Part of a small language model's weights.
Size: 8 layers, width 128, 4 heads of 32, MLP 256 SwiGLU, 3.41M parameters.
Architecture: untied embeddings, normalized queries and keys.
Training: a variant of SOAP for these matrices, 2202 steps.
Each number is 128 + 32 x the weight over its row's rms, rounded and kept within 0 to 255. Layers, rows and columns count from 0. Numbers have three digits each. The size before them is the row's rms in percent of the matrix's.

# layer 5 MLP gate, 256x128, rms 0.187, rows 251-255, columns 32-63
098:138154194151018104132151132117143138084111149148123130106142116127145127144148167117175118121154
108:131134126120150122180101110119106048131132110067119133141097082124117186171100101098123165119091
123:116145124143129182144169142120153118136160154103188137071141141136140128087135099129160144187130
111:143092109136143131114142119112106078088142120151142083158116141132121121118124175211105099116119
107:134141074121172137083060043186165131103141135182099063102121089163118161132121110109114127105097
# layer 5 MLP up, 256x128, rms 0.198, rows 251-255, columns 32-63
103:131098115121124166103113178141124035103146104104058131170111077150103131084104129157157140103162
111:104119091147147142134132168115150169153105133116157107159101211119170095139136138114146084140140
116:164192123164161112115158149146141084070124149158146161068165068147116090104149139125164115195161
102:172164167094152149200107134112123054223125106147054148128137106144092177116111154079177067125150
094:171143164122125104103117096164148135063135108148053123078098125135157122091085072114107106102093
# layer 5 MLP down (transposed), 256x128, rms 0.163, rows 251-255, columns 32-63
110:072135142072163153098140114049173129089111111113066076166077082117155117085115124121120088150138
105:195151088168159090139142058146167185148132124151133139124183131122138097053133144177121120118106
132:106089103154152159175173095095160150109109139203161118109084156082125136136135125103087099150113
097:167083100141128140189096092121143119121076105109108165178074116144130127140160114183084156101120
087:080057102137119150152169162183115073080123091114108106111128165141196182205117138140108155165125